config.yaml
d_mlp: 384
vocab_size: 5239
activation: "squared_relu"
norm: "rmsnorm"
qk_norm: true
attn_scale: 0.27
init: "normal"
init_std_qkv: 0.0489
warmup_steps: 464
final_lr_fraction: 0.03
steps: 3847
Each number is 128 + 32 x the weight over the matrix's rms, rounded and kept within 0 to 255. Layers, rows and columns count from 0.

# layer 2 attention value, 96x96, rms 0.073, rows 44-63, columns 0-95
[[130 144 143 161 145 121 160 149 215 113 148 134 150 113 142 111 139  71 125 142 130 111 149 119 131 131 105 127 164 154 125 142 103 137 129  98 138 157 105 108 124 108  94  93 115 101 132 162 113 118 140 111 167 149 110 151 122 136 132  87 180  52 148 128 142 132 154 106  94 165 142 158  95 113 164 128 152 155 163 121 111 122 139 112 117 124 148 132 113 130  63 148 137 138 103 130]
 [120 146 114 136 146  89 133 124 132  96 106 117 110 112 112 119 138 117 115 110 104 124 103 115 138 118 137 149 144 123 154 124 156  94 136 127 103 101 157 119 122 165 127 103 134 186 139 145 148 160 109  65 126 182 111 133 159 130 151 168  69 115 101 105  72 133 158 109 115 174 138 128  92 191 138 150 180 106 107 125 141 122 116 113 179 141 141 143 128  87 175 126 147 145 107 106]
 [117 110 141 116 126 103 122 134 122 119 134  96  70 135  94 139 128 125 130 100 137 169 142 152 117 110 169 144 118 115 159 110 144 114 164 157 164 141 153 145  67 120 123 162 129 134 171  89 133 149 165 152 103 171 120 130 127 129 117 135 132 155 126 116 136 160 115 146 134  80 115 114 175 155 104 116 100 107  89 143 129 107 129 124 123 146 111 123 157 139 141 176 132  96 127 158]
 [119 108 126 108 123 140 141 141 130 144 132 109 140 134 107 140 122 181 144 101 134 165 121  77 154 150 113  82 136 129 111 127 125 115 149 118 147 143 150 133 108  95 130 150 128 113 176  99 111 106 159 162 133 171 129 106 115 114  98 102 125 134  88 170  74 134 162 132 125 126 145 123 125 173  71 124 109 121  96 141 122 113 167  87 120 147 123 134 144 136 147 177 115 139  91 129]
 [122 113 121 125 142  96 109 148 104 103 115 146 107 142  97 160 139 206 119 111 175 139 119 115 120 147 147 118 136 126 141 114 146 110 144 118  99 196 133 119  87 112 132 124 137 118 143 122  84 134 127 143 108 137 151 155 167  97 121 188  75 147 164 133 127 141 118 159 137 138 115 138 130 167 103  80 122 111 126 151  60 121  93 162 104 132 107  90  97 134 149 139 148  98 109 128]
 [156 116 129 139 147 155 124 154 164 130 168 146 126 126 111  97 142  37 153 132 125 128 151  89 146 136 123 117 144  94 130 121  96 134 134 127 155 130 126 124 142 153 155 113 121 150 122 115  82 105 128 158 147 161 114 139 123 121 194 126  89 127 154 125 151 106 144 127 143 142  98 116 160 132 148 184 163 117 158  56 183 131 153  85 128 124 163 128 131 157 108 152 154 132 120 136]
 [103 122 110 140 127 120 128 131  74 148 153 107 115 130 125 139 169 176 124 122 133 143 135 125 117 118 172 144 118 114 152  95 128  85 131 135 118  97 151 145 136 154 103 127 119 128 109  68 106 136 110 115 128 123 111 118  96 134 132 116 156 154 107 116 126 149 146 175 125 119 143 124 128 144  90  94  97 124 126 144  85 119 140 119 112  59 133 105 126 129 145 142 122 152 112 138]
 [ 88 142 130 120 102 128 127 117 153  81  79  87 116 129 121 136 128 130 131 138 131 120 134 146 126 143 121 101 145  93 113 141 158  85 119 111 126  94 154  96 121 147  89 108 116 106 104 148 119 159 163 109 174 142 141 148 110 128 162 130 122 140 132 123 125 149 146 124 124 195 158 148  85 152 120 111 128 123 115 133  87  88 133 180 105  71 159 118 119  82 148 124 117 132  75 127]
 [ 91 170 145 142 112 172 133 115 157 141 122 114 139  99 119 139 131 162 137 144 114 121 141 114 122 139 120 123 138 125 130 123 144  96  71 108 130 116 187 165 132 138 119  86  97 148 184 101 156 127 100 126  85 162 117  88  69 127 109 136 124 154 130 100 131 135 133 115 138 123 181 167  91 151 148  82 148 138 163 113 109 123 140 129 148 112 139 114 136  82 153 143 121 148  74 114]
 [101 125 132 119 119 108 101 127  74 124  65  91 105 125 107 120 131 147 116 116 152 106 121 139 130 136 137 124 110 138 147 137 129 110 120 193 125 121 135 166 160 146 107 119 130 128 114 126 171 131 127  61 129 132 143 117 108 139 101 132 123 184 102 121 126 124 115 150 118 114 138 103 110 154 147  92 125 110  91 156 161 140 141 139 157 113 110 131 144 112 173 149 123 142 127 116]
 [119 107 131 136 134 139 121 116 117 120 143 103 106 134  93 124 136 123 134  94 135 154 103  83 109 119 146 128 150 152 140 135 166  93 137  89 129  75 136 140 106 151 116 119 128 128 185  86 152 150 135 151 128 133 125  85 120 121 130  90 135 105 123 116 161 148 117 182 152 103 162  99 167 117 124 101 118 127 109  97 136 112 112  89 128 126  86 116 150 148 135 148 147 105 104 138]
 [158 121 126 150 141 131 105 125 129 132 153 123 141 175 128 115 153 180 119 123 163 145 140 146 163 115 110 147 104 138 143 125 120 138 153 152 122 181 106  61 104 112 116 163  80  97 114 140  90 119 152 117 166 194 111 133 127 145 108 117 140 116 123 134 118 107 113  97 123 136 121  43 162 144  93 158 126 132 147 123 101 136 155 102 143 122 113 134  80 183  94 140 137 124 146 143]
 [160 109 120  99 115  90 127 143 148 126 179 133 102 125  96 117 133 112 146  40  87 141 135 145  94 137 126 124 123 115 120  82 111 121 147 135 159 137 128 130 104 132 118 131 151 164 170  74  80 142 138 126 106 130 116 152 129 128 139 142 162 145 124 111 102 141 114 140 147 127 107 144 112  82  83  94 108 108 111  86 101 110 135 158 112 170 105 143 103 150 148 147 133 132  99 133]
 [131 140 115 129 132 118 123 125 168 125  91 188 149 148 128 148 145 154  97 222 125 132  67 128 118 128 149 117 140 143 112 137  98 150 129  92 104 126 155 159  99 167 128 120 116 190 156 152 149 142 147 105 113 107 132 116 127 154 126 109 162 104 149 119 149  96 169  92 120  92 179 117 153 168 128 105 126 158 101 163 115 142 125 145 115 148 123 123 157 124  80  76 142 118 104 115]
 [152 145 154 133 121 135 129 111  77 156 119  86 159 145 166 133 150 185 163 150 150 138 150 153 141 132 142 150  92 161 139 156 100 148 152 136 103  56 121 132 150  88 139 165 133 141 131 117 106 127 136 162 156 112 164 144 138 138  87 161 151 119 108 135 170 137  80 114 150 129  73  72 154 133 160 120  82 103 133 123 112 128 123 100 118  95  86 119 124 150 127 143 181 129 149 154]
 [126 160 138 146 127 139 138 160 207 108 126 142 133  99 172 149 154 129 127 157 142 124 138 107 129 132 136 134 140 148 111 156 137 154 102  96 171 114 101  98 161 115 150 102 131 121 123 149 126 120 149 131 137  95 163 159 103 123 153 133  99  84 134  99 139 127 125  78 116 126 129 157 117 109 169 120 154 147 149 123 151 138 133 138 119 127 158 150 121 152  85 138 135 132 143 142]
 [164  89 113 106 153 129 120 165 102 145 124 100 110 153 143  86 152  89 102  97 115 146 142 188 136 141 122 149 145 125 130 107 140  96 155 158 126 141 141 166 121 140 135 126 116 128 131  67 151 135 126 133 141 173 176  99 161 105 125 135 151 124 111 133 130 110  96 176 162 105 112 150 201 126 103 111 102 110 135 128 159 118 146 141 133 113  97 125 137  97 118 185 123 128 159 125]
 [115 104 102 155 151 103 178 142 191 108 112 133 155 148 114 146 135 106 140 207 151 131 116 119 143 116 123 145 185 144 110 121 112 127 132 154 140 186 146  73  97 125  90 137 112 130 130 196 137 110 125  71 138 134 105 134  93 182 124  97 114  90 152  79 103 126 150  95 123 120 161 163 148 148 163 112 173 160 136 119  85 153 121 112 118 114 123 129 120 112  63 108 124 127 145 141]
 [111 152 123 145  89 100 124 114 153  83 121 129 143 126 129 157 140 151 127 141 117 103 104  96 114 132 148 125 143 146 132 156 126 122 131 104 125  92 148 136 169 150 135  88 165  85 110 166 171 124 142 111 142 106 121 116 103 142 128 115  49  85 152  86 117 142 145  92 137 148 158 129 125 134 146 101 169 121 145 146 159 112  83 118 123 127 146 101 124 126 123 119 147 132 144 121]
 [138 147 126 142 146 130 156 141 186 119 124 152 128 104 139 152 124 124 134 142 134 113 130 109 148 133 122 107 140 153 142 155 106 153 124 111 114 131  78 139 129 158 147  93 144  75 137 164 133  88 128 147 125  85 145 123 129 132 126 127 133  94 149 113 146 107 136 116 140 108 134 130 117  99 157 129 133 137 143 109 145 133 151 125 146 160 159 142 136 136  81 108 128 124 112 130]]
# layer 2 attention output (transposed), 96x96, rms 0.14, rows 44-63, columns 0-95
[[112 167 129 133  85 161 172 167 110 163  89 127 140  84 117 158  83 117 106 162 145  58  97 113  99 107 110 132 107 147 136 169 137  99  98 130 124 133  95 113 152 126 143 112 144 164 123 119 120 125 118 144 167 147 133 125  96 151 125 139 123 161 115 117 113  88 132 117 141 126 115 122 122 110 133 113 136  83 120 140 159 140 112 136 148  95 136 109  98 137 189 118 122  92 118 119]
 [113  76 163 131 131 103  43 108 118  66 116 102 141 109 109  94 128 148 159 121 124  95 113 126 119 183  80  93  66 138 166 122 165 100 126 145 151 109 112 137 136 129 126 105 120 130 137 140 127 146 124 147 111 101 134 139  82  91  95  97 117 124 129 154 147 143 135 153 156  79 159 146 108 129 120 129 126 168 126 160 118 156 124 182 120 118 140 141 135 137 103 134  95  96 150 131]
 [114 135 112 112 137 100 110  69  87 118 161 173 129 156 148  75 166 158 128  96 102 156 127 136 163 129 141 140 116 105 127 136 138 162 163 123  82 110 156 132 141 111 121 124 128  93  87 180 127 120 120 111 120 125 114 115 132 105 140 141 141 149 142 121  82 165 123 121 136 179 150 110 101 139 159 162 116 124 110 113 143 124 119 112 170 153 104 141 141  66  99 161 123 153 121  81]
 [107 170 140 144 106 106 126  99 132 164 106 159 126 122 133 125 175 111 165 106 141 126 137 131 106  91 172 155 122 118 161 144 142 166 124 151 109 121 113 122 140 144 153 109  97 125 116 144 129 128 126 115 123 156  71 106 148 153 152 165 157  86 136  92 105 166 132 115 108 140 132 159 103 113 157 164 132 140 139  87 180 132 141  92 152 146 148 132  89 121 117 158 138  99 120  59]
 [130 132  87 131 164 154  63 101  71 171 169 127  97 131 110 100 146 103 131  87  67 171 153 141 176  92 165  85 122 117 124 115 111 117 125  86 110 116 138 105 123 102 120 119 102 140 103 143 168 182 122 117 106 125 129 106 116 135 132 110 165 158 152 105  74 119 133 117 155 106 113 137 104 160 129 141 139 132 122 165 192 144 158  92 137 162 136 135 132 128  91 156 134 168 128 133]
 [ 81 141 138 141  70 125 201 129 145 132 111 115 153 134 126 160 140 108 119 134 141  93  86 160 120  98 135 120 137 131 139 145  99 121 135 150  99 138 117 128 152 105 150 123 132 140 144 153 145 159 127 135 178 112 104 153 187 135 120 144 117 167  85 126 131 178 121 152 115 122 103 150 119 104 159  88 116 107 139 165 134 113 101 156 153 111 115 154  85 105 127 132  91 144  86 154]
 [141 142  92  81 140 129 155 107 120 148 151 168 104 134 111  90 144 147 174 137 101 170 131 125 139 150 127 152 127 105 117 130 110 153 142 134 107 142 154  99 119 132 126 170  97  93 125 175 146 148 120 145  67 152 123 110 103 141 111 176 134 101 138 150  83 114 152 116 124 148 154 126 115 127 134 151 109 135 121 116 141 123 116 135 146 201 122 130 176 119 104 153 105 104 109  81]
 [179 113 121 115 155 115  97 152 112 116 121 133 121 100  93  91 109 120 168 143  87 110  98  90 124 186  90 123  82 190 126 120 144  95 144 127 122 136  74 112 124 118 125 124 103 164 131 159 147 136 116 136  71 131 107 120 103 107  99  94 113 121 124 160 133  93 136 117 146 103 142 124 110 159  96 129 146 169 120 148 121 157 121 127 122 121 126 116 180 161 133  96 127  84 161 103]
 [138 119 127  89 154  97 132 150 136  90  85 135 150 108 113 104 128 120 183 176 116 100 120 105 114 130 121 104 104  93 138 132 150 144 138 172 168 144  46 101 143 148 129 173 123 143 138 130 116 153 130 152  83  75 105 112 150 110 146 121 127  92 149 159 122  79 190 155 135 131 151 121 131 142 130 153 119 126 128 145  99 179 122 140  76 155 145 153 158 129 116 120 106  94 155  79]
 [165 131 123 135 156  94  49  97 116  62 130 149 124 144 122  83 117 170 164 108 145 139 126 120 154 187  78 112 144 121 132  80 154 126 137 119 149 129 141 119 110 139  95 135 137 131 113 168  97 116 120 131  97 122 103 114 101 115  90 116 151  68 144 130 157 119 115 123 149 117 136 128 138 142  92 168 131 150 142  88  84 138 109 122 141 155 123 125 180  97  92 126 133 131 154 135]
 [121 130 126 109 139 109 125  97 126 150 115 166 128  92 132  83 139 140 140 142  97 122 147 137 142 146 147 133 132  85 112 131 105 204 156 199 115 129 152 135 148 135 114 151 122  97  99 157 109 139 132 106 111 125 113 152 130 112 128 155 126 155 143 124  70 133 114  97 132 146 155 121  92 130 129 148 101 142 132 125 114 145 114 146 167 126 160 175 158 132 105 136 110 147 122  91]
 [119 175  88 135 112 150 150 125 145 175 128 155 153 123 135 133 123 115  94 118 158 139 115 139  95  95 160 167 143  96 142 160 143 137 111  84  76 109 145 154 130 126 120 110 108 126 121 139 134  84 110 138 170 168 127 164 102 162  94 165 187 144 136 126 119 163 116 102 105 138 126 163 112 116 152 111 102  69 139 106 160 119 126 118 149 147 113  86 103  81 119 197 134 127 106  99]
 [ 85 118  82 133  96 107 163 138  71 147 117 154 131 166 162 135 187 141 118  90 164 160 126 145 149  82 161  88 119 136 150 166 131 140 156 128  80 151 141 110 150 110 196 110 111 110 119 160 155 144 121 130  81 100 130 113 165 127 128 136 117 161 153 141 124 171 126 160 111 181 124 142 137 145 162 133 126 139  97 169 160 105 100 103 182 126 146 145 156 131 124 109 123 147 153 153]
 [173  97 152 112 126 140 100 121 135 152 120  85 141 108 115 122  86 129 121 113 142 138 169 107 117 105 158 138 133  90 121 112  69 114  87 117 135  95 111  95 158  95  94 145 101  93 107 105 118 134 106 141 156 148 155 120  91  85 168 144  91 114 139 151 101  90 143 117 103 138 116  90 102 116  75 125 146 117 142 127 135 147 143 141  83 105 140 107  68 139 181 105 100 100 173 129]
 [112 175  76 191  77 148 164 160 170 165 153 175 137 157 159 165 101 118  90 112 126 178 131 129 117 119 128 156 176  88  93 119 101 160 144 135 103 140 171 139  92 152  98 128 100  96  81 117 138  98 127  86 125 149 117 143  97 140 131 115 146 136 137 141 118 162  93 115 107 120 128 159 106 126 140 128 117  86 123  87 123 122 137 111 124 136  70 136 114 108 101 152 120 135  96 137]
 [127 145 125 143 115 165 135 172 115 142 109 113 125 110 123 151 116  92  94 149 109  74 111 136 118 102 123 118 138 134 136 134 131 111 108 155 136 157 115 124 138 155 122 121 159 170 111 112 140 165 128 131 144 132 121 110 138  87 148 118 132 153 114 145 170 107 133 138 131 126 128 122 146 106 116 124 128 109 130 150 126 140 154 143 142 103  91 131  91 152 168  81 140 136 121 117]
 [ 99 180 150 151 129  81 179  78 137 135 159 149 116 148 142 134 107 163 161  95 142 148 109 147 160 113 123 130 151 112 160 116 107 159 142 121 110 118 176 127 149 119 133 140 164  73 132 137 123  94 104 123 126 106 121 138 117 148 122 121 118 164 144 120 111 169 105 120 109 137 135  95  88 113 123 129 121 143 124  85 117 110  97  87 121 151 141 152 159  68  78 142 155 158 133 143]
 [140 170 150 101 115 170 120 140 104 145 144 136 162  61  98 116  93 119 105 140 109  92 142 128 106 106 118 120  79 101 132 163 150 112  75  87 124 110  86 136 160  87  98  99 142 146 109  97  99 127 135 186 179 132 119 172  99 136 119 134 152 130  90 161 115 110 145 110 119 154 121 108 101 109 102 136 135  75 141 163 171 145 127 165 110 131 135 100  92 141 170 126 112  90 100  96]
 [151  93 168 156 142 147  60 132 126 116 129 125 121  69 111 110 108 102 131 152  89  94 123 124 130 172  90 132 132 156 127  93 127 122  90 116 139 139 110 132  97 142 111 112 122 165  94 109 116 188 122 119 128 120 152 119 121  95 109 100 143 140 115 129 143  89 138 131 142  99 135  95 124 125  91 138 133 157 141 160  86 145 165 176 138  89 132 133 124 179 130 104 118 125 104 146]
 [127 136 134 166  91 171 142 143 124 165  83 120 128 119 134 144 106 116  94 155 165  98 158 139 132  81 130 132 150 121  97 130  95 111  90 133 146 134 120 113 135 134 133 121 139 171 124 111 138 155 128 122 179 119 117 124 152 147 144 120 125 157 110 122 142  86 131 148 119 118 106 104 168 105 108 138 143  96 141 135 122 131 122 149 124  80 137 136  64 152 162 107 141 152 121 120]]
# layer 2 attention query, 96x96, rms 0.0623, rows 64-79, columns 0-95
[[135 122 179 140 128 156 134 156  94  50 143 131  89  86 101 171 130 111 138  93  87 130 113  91 129 139 104 174  70  93 108 109 149 114 108 162 206  70 108 108  83 119 162 113 166 181  76  92 123 127 174 142 159 128 115 150 172 138 136 184 101 133 150 129  82  84 128 150 109  76  90 190 110 105 206 150 132 138 167 161  72 132 135 174 121 160 148 167 138 137 166  73  99 127 113 107]
 [104  68 201 108 210  69  70 100 149  72 138  91 144 130 140 115 117 155 137  92 121 149 149 133 100  88 130 205 112 167  95 140  88  76 113 153 106  91 123 134 103 136 170 146 153 161  74 121 147  76 143 157 180 134 101 178 149 205 112 188  99 146 125 124  99 170  82 151  64  94 107 183  46 123 156 138 126 155 163 150 104 116 168 138 127  81 204  92 118 124 145 133 124 147 112 136]
 [166 174  44 145  47 198 198 160 102 166 135 130 107 157  66 178 157 124 166 178 162  86  91 130 134 180 123  67 154  74 143  65 181 188 144  91 143 119 181 131 184  72  77 163  86 145 182 162 129 196  92 152  78  97 167 114 106  70 142 102 127  99 142 110 151  98 141 156 165 180 169 113 193  89  43  76 153  94  74 131 120 111 128 149 126 123  81 125 178 131  65 146 122 133 150 155]
 [173 158  33 187  70 193 185 180  96 150 139 156 108 115  67 194 158  54 155 148 172  94  99 131 159 227 147  79 150  63 130  50 162 165 161 123 135 182 183 124 168  90 101 130 107  98 154 103 116 211  91 152  49 111 143 161 134 100 148  82 123 123 128 127 152  86 165 156 200 102 146 123 216  97 128 132 174  82  98 144 117 128  68 146 161 133  33  98 198 153 130 121 147 153 158 137]
 [166  83 150  90 141 133  96 112 158 118 118 136 173 193 126 189 173 126 136 125 106 110 129  99 127 111 188 110 131 103 124 125 141 127 107 120  91 114 140 135 164 119 115  80 118 115 139 109 113 118 144 173  67 129 184 133 130 113 153 170 100 113 213 179 135 179 133 128 166  94 140 166  97 137 144  57 159 166 128 157 115  57 168 131 172  79 110 133 144  86 125 115 161  89 169 219]
 [129  84 214  54 170  84  22  76 177  87 149 137 155 119 157 164 120  99  64 144  12 190 141 114 130 101  70 142 118 146 113 121 105  95  64  78  86 169 111 157 181 110 132 118 140  83 115 123 118 102 191 103 134 129 156 140 148 141 140 153 163 106 137 178 176 183 148  94 121 137  90 162 143 130 157 150 137  70 150 108  99  93 131 173  71 129 196 143 108 141 159 119 136 123 161  72]
 [116 145 118 102 131 118  88 127  92 127 134 102  95 149 152  92 111 124 120  83 131 121 140 158 160  77 154 174 133 162 143 155  81 124 156 154 121  89 110 139  21 123 201 158 124 101 141 176 146 104 117 112 200 131 123 117 120 149 105 154 164 137  96 119 164 155 126 105 100 150 133 119 110 153  68 141  65 136 103  80 152 137 149 130 147 132 171 116  90 165 124 147 105 110 133  78]
 [137  89 126 102 134 110  80 121  97  95 130 146 148 174 133 116 179 173 140 184 139 121  98 148 104 115 147 107 133 118 133  86 134 121 160  93 108 123 164 147 168 138  87 136 113 127  90 106 146 147 143 158  99 115 128 148 116 151 138  90 135  92 199 171  89 124 136 103 178 146 132 130 182 127 132  85 180 152 137 147 125 115 128 163 123 188 111  72 173  79 116 153 123  92 108 173]
 [188 115 102 153 137 124 161 133 117  76 154 119 100  95 166  88  61 139 185 127 129 157  76  90 155 122  89 181  66 128 150 103  84  89 154 103 113 127 122 120 121 118 173 160 111 131  81 138  69  63 161  93 177 109 111 172 154 160  69 122 118 126 124 110  72  73 105 115 140 155  60 113 105  91 160 205  88 134 139 136 129 197  76 147 169 146 158  52  51 157 114 175 125  91 147 166]
 [174 190  36 160 122 137 168 147 133 149 113  95 190 107 131  85 144 129 151 167 160 149 132 115 170 135  66 170 108 144 109 103  92 112 171 121 102 110 137 131 105  80 131 178  51  87 107 162 118 120 122 103 192 149 123  85 136 126  77  51 141  71  76 156 101 100 138 122 141 199 110  66 164 113 105 190 146 129 131 128  79 178 104 129 145 107  59  63  64 163  98 179  76 125  77 175]
 [141  80 129 124 103 143  93 123 124 110  79 155 131 166  86 187 239  92 110 143  77 125 132  87 136 135 211  40 178 100  86 108 114 196 130 131  99 162 192 135 151 101 112 115 166 131 169  95 157 156 121 158  18 100 186 113 101  98 149 162  88  96 218 138 177 157 126 129 164  89 139 137 179 119 103 102 136  99 103 117  99 104  90 153 108 137 121 171 190 117 109 117 141 103 168 154]
 [142  99 165  67 116 169  74  98 177 113 136 128 146 114 112 186 114 113  76 131  71 153 127  94 114 171 132 159 167 143  88 154  95 135  72 122 125 138 143 135 190 122 137 153 142 116 182  48 148 126 150 148 103 113 165 107 167  75 175 122  79 106 146 154 193 150 102 128 140  74 146 140 167 109 187  94 134  56 129 140  96  70 114 204 106 115  94 210 142 123 114  87 137 108 181 118]
 [103  61 198  40 191  71  31  64 118  53 111 159 156 151 176 110 127 177  97  78  57 180 184 104 130  65 126 146 132 186  82 184  89 103  83 131  63 125  83 144  86 141 135 115 139 118 133  83 131  66 161 102 172 196 117 132 142 163 125 145 115  96 191 159 146 220 117 122  57 109 143  90  94 171 136 109 104 143 153 139 151 107 100 149  74 104 189 201 106 155 163 133 114 111 126 107]
 [124  83 131 156 129 163 116  89 131 120 150 164 146  91  92 150  94 135  95 149 154 194 114  95 163 120 152 196 142 177  70 126 132  98  79 121 140 142 106 119 170 182 120 142 180 226 119  68  57 105 122 160 110 149 140  64  92 178 144  86 121 170  99  94 117 149  83 115 110 108 129 124 162 136 176 116 143  32 178  53  41 123 158 168  51 119 112 178 135 179 136 186 144 127 156  89]
 [123 110 152 165 109 141 160 159 148 156 119 141 186 122  71 147 122  86 166 157 153 175 130 145 105 141 140 109 153 130 139 117 167 113 112 120 124 173 130 121 187  98 140  71 101 180 180  92  80 147 130 181  92 133 104 137 153  88 135  93 139 157  99 152 110 139  90 146 106 109 153 153 152 135 187  98 160  57 131 103 158 114 141 126 142 125 109 126 157 132 159 119 126 168 169 144]
 [132 136  74 141 117 129 138 110  96 134 151 145 126 134 110 140 196 149 122 115 133 128 131  99  63 120 123 153  56 109 115  64 114 157 144 118 115 148 123 162 109 103  98 169 113  77 108  66 136 142 133 163 107 114 157 138 139 108 107 127 102 149 131 137 120  94 104 161 158 131 145 133 150 136 128  90 120 120 112 186 134 143 142 162 157 162  79 162 186 115 120 147  87 111  99 131]]
# layer 2 attention key, 96x96, rms 0.0626, rows 64-79, columns 0-95
[[144 206  68 179  85 168 186 151 115 206 108 105 149 132 143 115 168 149 147 146 173 131  90  96 179 160 133  61 186 108 172 184 158 142 118 129 143 136  90 164 173 150 116 152  92 146 121 185 159 150 107  87 138 144  86 100  92 177  82  73 145 115  96 131  98  62 104 125  92 112 106  73 182 101  98 134  68 154 137  85 192 194 147 107 103 158 132 102 130 132 172 109 103 114 115 145]
 [123 105 172 166 145 115 155 142 147  88 176 151 127 126 140 126 121 123  69 104 135 144 150 126 146 111 101 124  35 147  98 100 113 107  87  94 163  81 118 145 100  97 169 111 150 104 169  82  61  54 123 115 103  94 135  79 152  61 147 176 132 127 145 102 163 140 109 101 182 120 127 118 152  90 138 117 155 131 146 134 134  71 152 150 107 145 139 186  77 134  97 139 132 147 139  75]
 [ 65 152 122 122 113 172 123 126  80 148  93  57 141 137  58  92 128 117 167 143 121  72  97 125 114 195 172 145 149  84 194 154 160 168 159 150 179  98 148 138  90 162 100 136 100 169  95 197 177 213 157 135 170 155  91 140 121 111 160 102 159 193  49 144 111  95 133 193  86 115 135  89 160 112  77 133 113 112  60 159 126 190  98 131 157 125  44 106 170 138 137 114 186 155 103 117]
 [ 92 153  90 150  75 165 140 143  85 144 119  86 101 177  79 120 152 155 157 138 145  92 138 195 100 187 126 140 151  78 190 133 176 139 191 155 106 119 159 112 149 124 101 144  75 116 134 162 151 150 113 126 138 154 111  88  99 127 132 137 155 190  73 171 187 134 147 136 110  90 102  74 153 110  58 124 112 109  55 137 113 137  85 141 153 127  68 118 145 104 166 137 151 159 137 121]
 [165  82 156 108 149 101 107  71 153 112  91 106  88 186 133 183 182 128 165 139 143 168 144  94 115  88 109 119 152 168 126  74 101 139 128 131 139 151 143 125 145 142 116 133 136 143 159 106 104  76  92 168 106 144 147 140 144 107 137 180  99  94 150 135 160 148 135 108 158 138 104 150 164 138 174  87 118  90 139 141 116  50 127 140 135 104 148 186 122 138  95 113 185 142 142 103]
 [206  80 211 116 181  76  87  76 141  90 141 139 195 151 201 151  71 141  58 158 166 195 158  83 199  48 155 105 106 151  71 104  64 140  88  95 120 107 120  96 129  92 114  67 170  60 140 100  64  26 103 163  92 129 170 107 137 153 123 165 159  58 214 102 136 177 128  96 205 132  96 100 166 120 192 141 116 123 185  75  79  93 157 151  81  91 143 173 111 175 152 113  99  94 163 123]
 [ 86  59 100 101 132  79  92 128  95 135 143  54  79 159 158 146 111 159  73 141 112 141 106 170 157 148  77 136 124 165 112 170 117 172 119 147  91 119 146 145  59 114  99 146 124 140 137 127 198 111 158 102 137 133  77 130 140 171 125  81  97 152  78 114 191 165 109 135  71 151 142  64 157 160  99 151 114  97 138 111 129 146 102  75  79 157 146 147 116 178 141 145 189 104 118  83]
 [231 128 121 173 115 133 202 161 163 160 171 144 118  96 132 115 186 109 205 128 185  62 119  58  79  77 129 133 122 122 187  82 128 145 167  87 199 179 101  70 149  97  93 100 106 107 117 114  83 132  78 134 104 124 136 191 198 130 124 131 127  85 128 144 108  99 178 127 178 136 132 160 107 142 217  99 140 155 143 153 167 126 146 103 191 128 155 108 154 173  87  75 122 188  91 190]
 [133 131 117 168  99 149 126 128 154 114 171 122  90 104  99 131 116 162 111 108 121 119 161 132 125 160 136 152  89  93 101 121 135  97 136  82 107  89 126 110  98 100 145 123 162 143 160 102 117 122 138 108  91 129 129 160 145 100 142 144 192 141 155 184 103 130 133 158 142 101 116 113 126  96 132 132 166 122 109 163 115  84 119 112  98 136 177 138 176 118 121 124 175 128 135  70]
 [123  30 148 117 194  54  94 105 139  58 163 136 165 108 128 141  78 144 212 135  95 118 117 105  56  95 154 136 121 157  99 126  73  94 128  70 161 133 136 131 117  53 128  86 126  90  93  97  89 104 174 119  88 126 193 175 173 127 159 143 116 168 168 103 129 182 106 125 136 141 133 180  88 119 132  83  38 140 133 162 119 105 152 152 155 120 187 150 126  72 141 100 131 118 165 212]
 [122 130 109 132  73 178 156 160 121 140 140  71  60 145 132 149 160 177 108 153 144 140 160 167 145 140 121 143 118 136 193 142 152 131 149 131 130 147 134 114 138 185 111 152 139 157 182 172 110  97  87 118 167 132  89  93 129 141 141 196 122 150  99 133 154 112 155 110 136 122 147  59 140 107  91  86 175 116 102 147 100 131 140 104 126 104 129 102 128 117 101 108 140 175 134 108]
 [146  87 150 147 171 122  93 134 110 107 156 161 156 139 129 136 174 178 144 146 131 176 139 113 149  40 160  87  99  80  72  90  95  80 126 105 126 144 107 109 144 123 154 121 146 142 164  70 106  65 131 153  93  97 149  92 109 127 110 142 169  72 158 105 127 117 124 121 185  82 142 167 158  66 117 139 141 121 157 100  76  85 177 172 113  85 121 126 146 126 135 170 101 134 117 104]
 [149  73 168 106 182 101 108  91 216  79 128 164 164  98 208 120 118 109 139  88  99 168 112  84 155  89 140  92 111 189  35 133   6 117 112  87 118 138  89  86 140 103 160 104 141 112 133  88 103  52 154 161 109 123 148 155 144 151 136 151 101  65 179 100  67 178 133 100 131 162 124 172  61 153 212 120 118 164 211 101 109 104 127 116  94 131 196 171  71 130 143 146  84  73 144 131]
 [126 131 136 158 135 154 159 107 123 165 123 154 118  98 100 114 122 148 122 101 117 156 145  57 149  85 174 116 125  96 158  98 136 127 131  98 168 135 104 119 145 188 138 152 163 199  76 120 132  93 150 119 122 119 140  95  94 143 141 183 160 154  88 114  98  71 103 118 149 110 135 129 114  93 156 134 118  91 140  85 127 113 120 157 123  59  89 136 123 145 138 155 123 122 170  91]
 [107 169 128 131  86 155  91 185  95 172  80 115 150 167 110 101 126 132 115 105 194 152 139 100  94 129 171 112  82 152 179  88 145  99 135 118 169  79 149 150 140 195 126 108 172 208 157 127 111 185 138 131 152 149 140 104 134  68 174 139  98 161 160  96  98 114 178 173 178  90  93 180 164 106 120 152 156  97 127 143 151  86 121 127 153  91  75 177 187  34 164 139 150 126 175 145]
 [139 108 123 157 136 188 135 131 135 129 136 127 206 183 105 148 204 114 169 102 158 156 143  66 102  96 173 115 111 146 183 139  84 118 172 121 130 185 135 147  96 119 146 124  81 136 131 110  97 148 138 128 116 116 113 154  77 150 121 144  94  95 146 149 159 145 110 137 136 140 152 138 137 162 155  67 136 162 129 130 130  78 151 149 159 119  98 104 132 122 128 137 107  58 145 161]]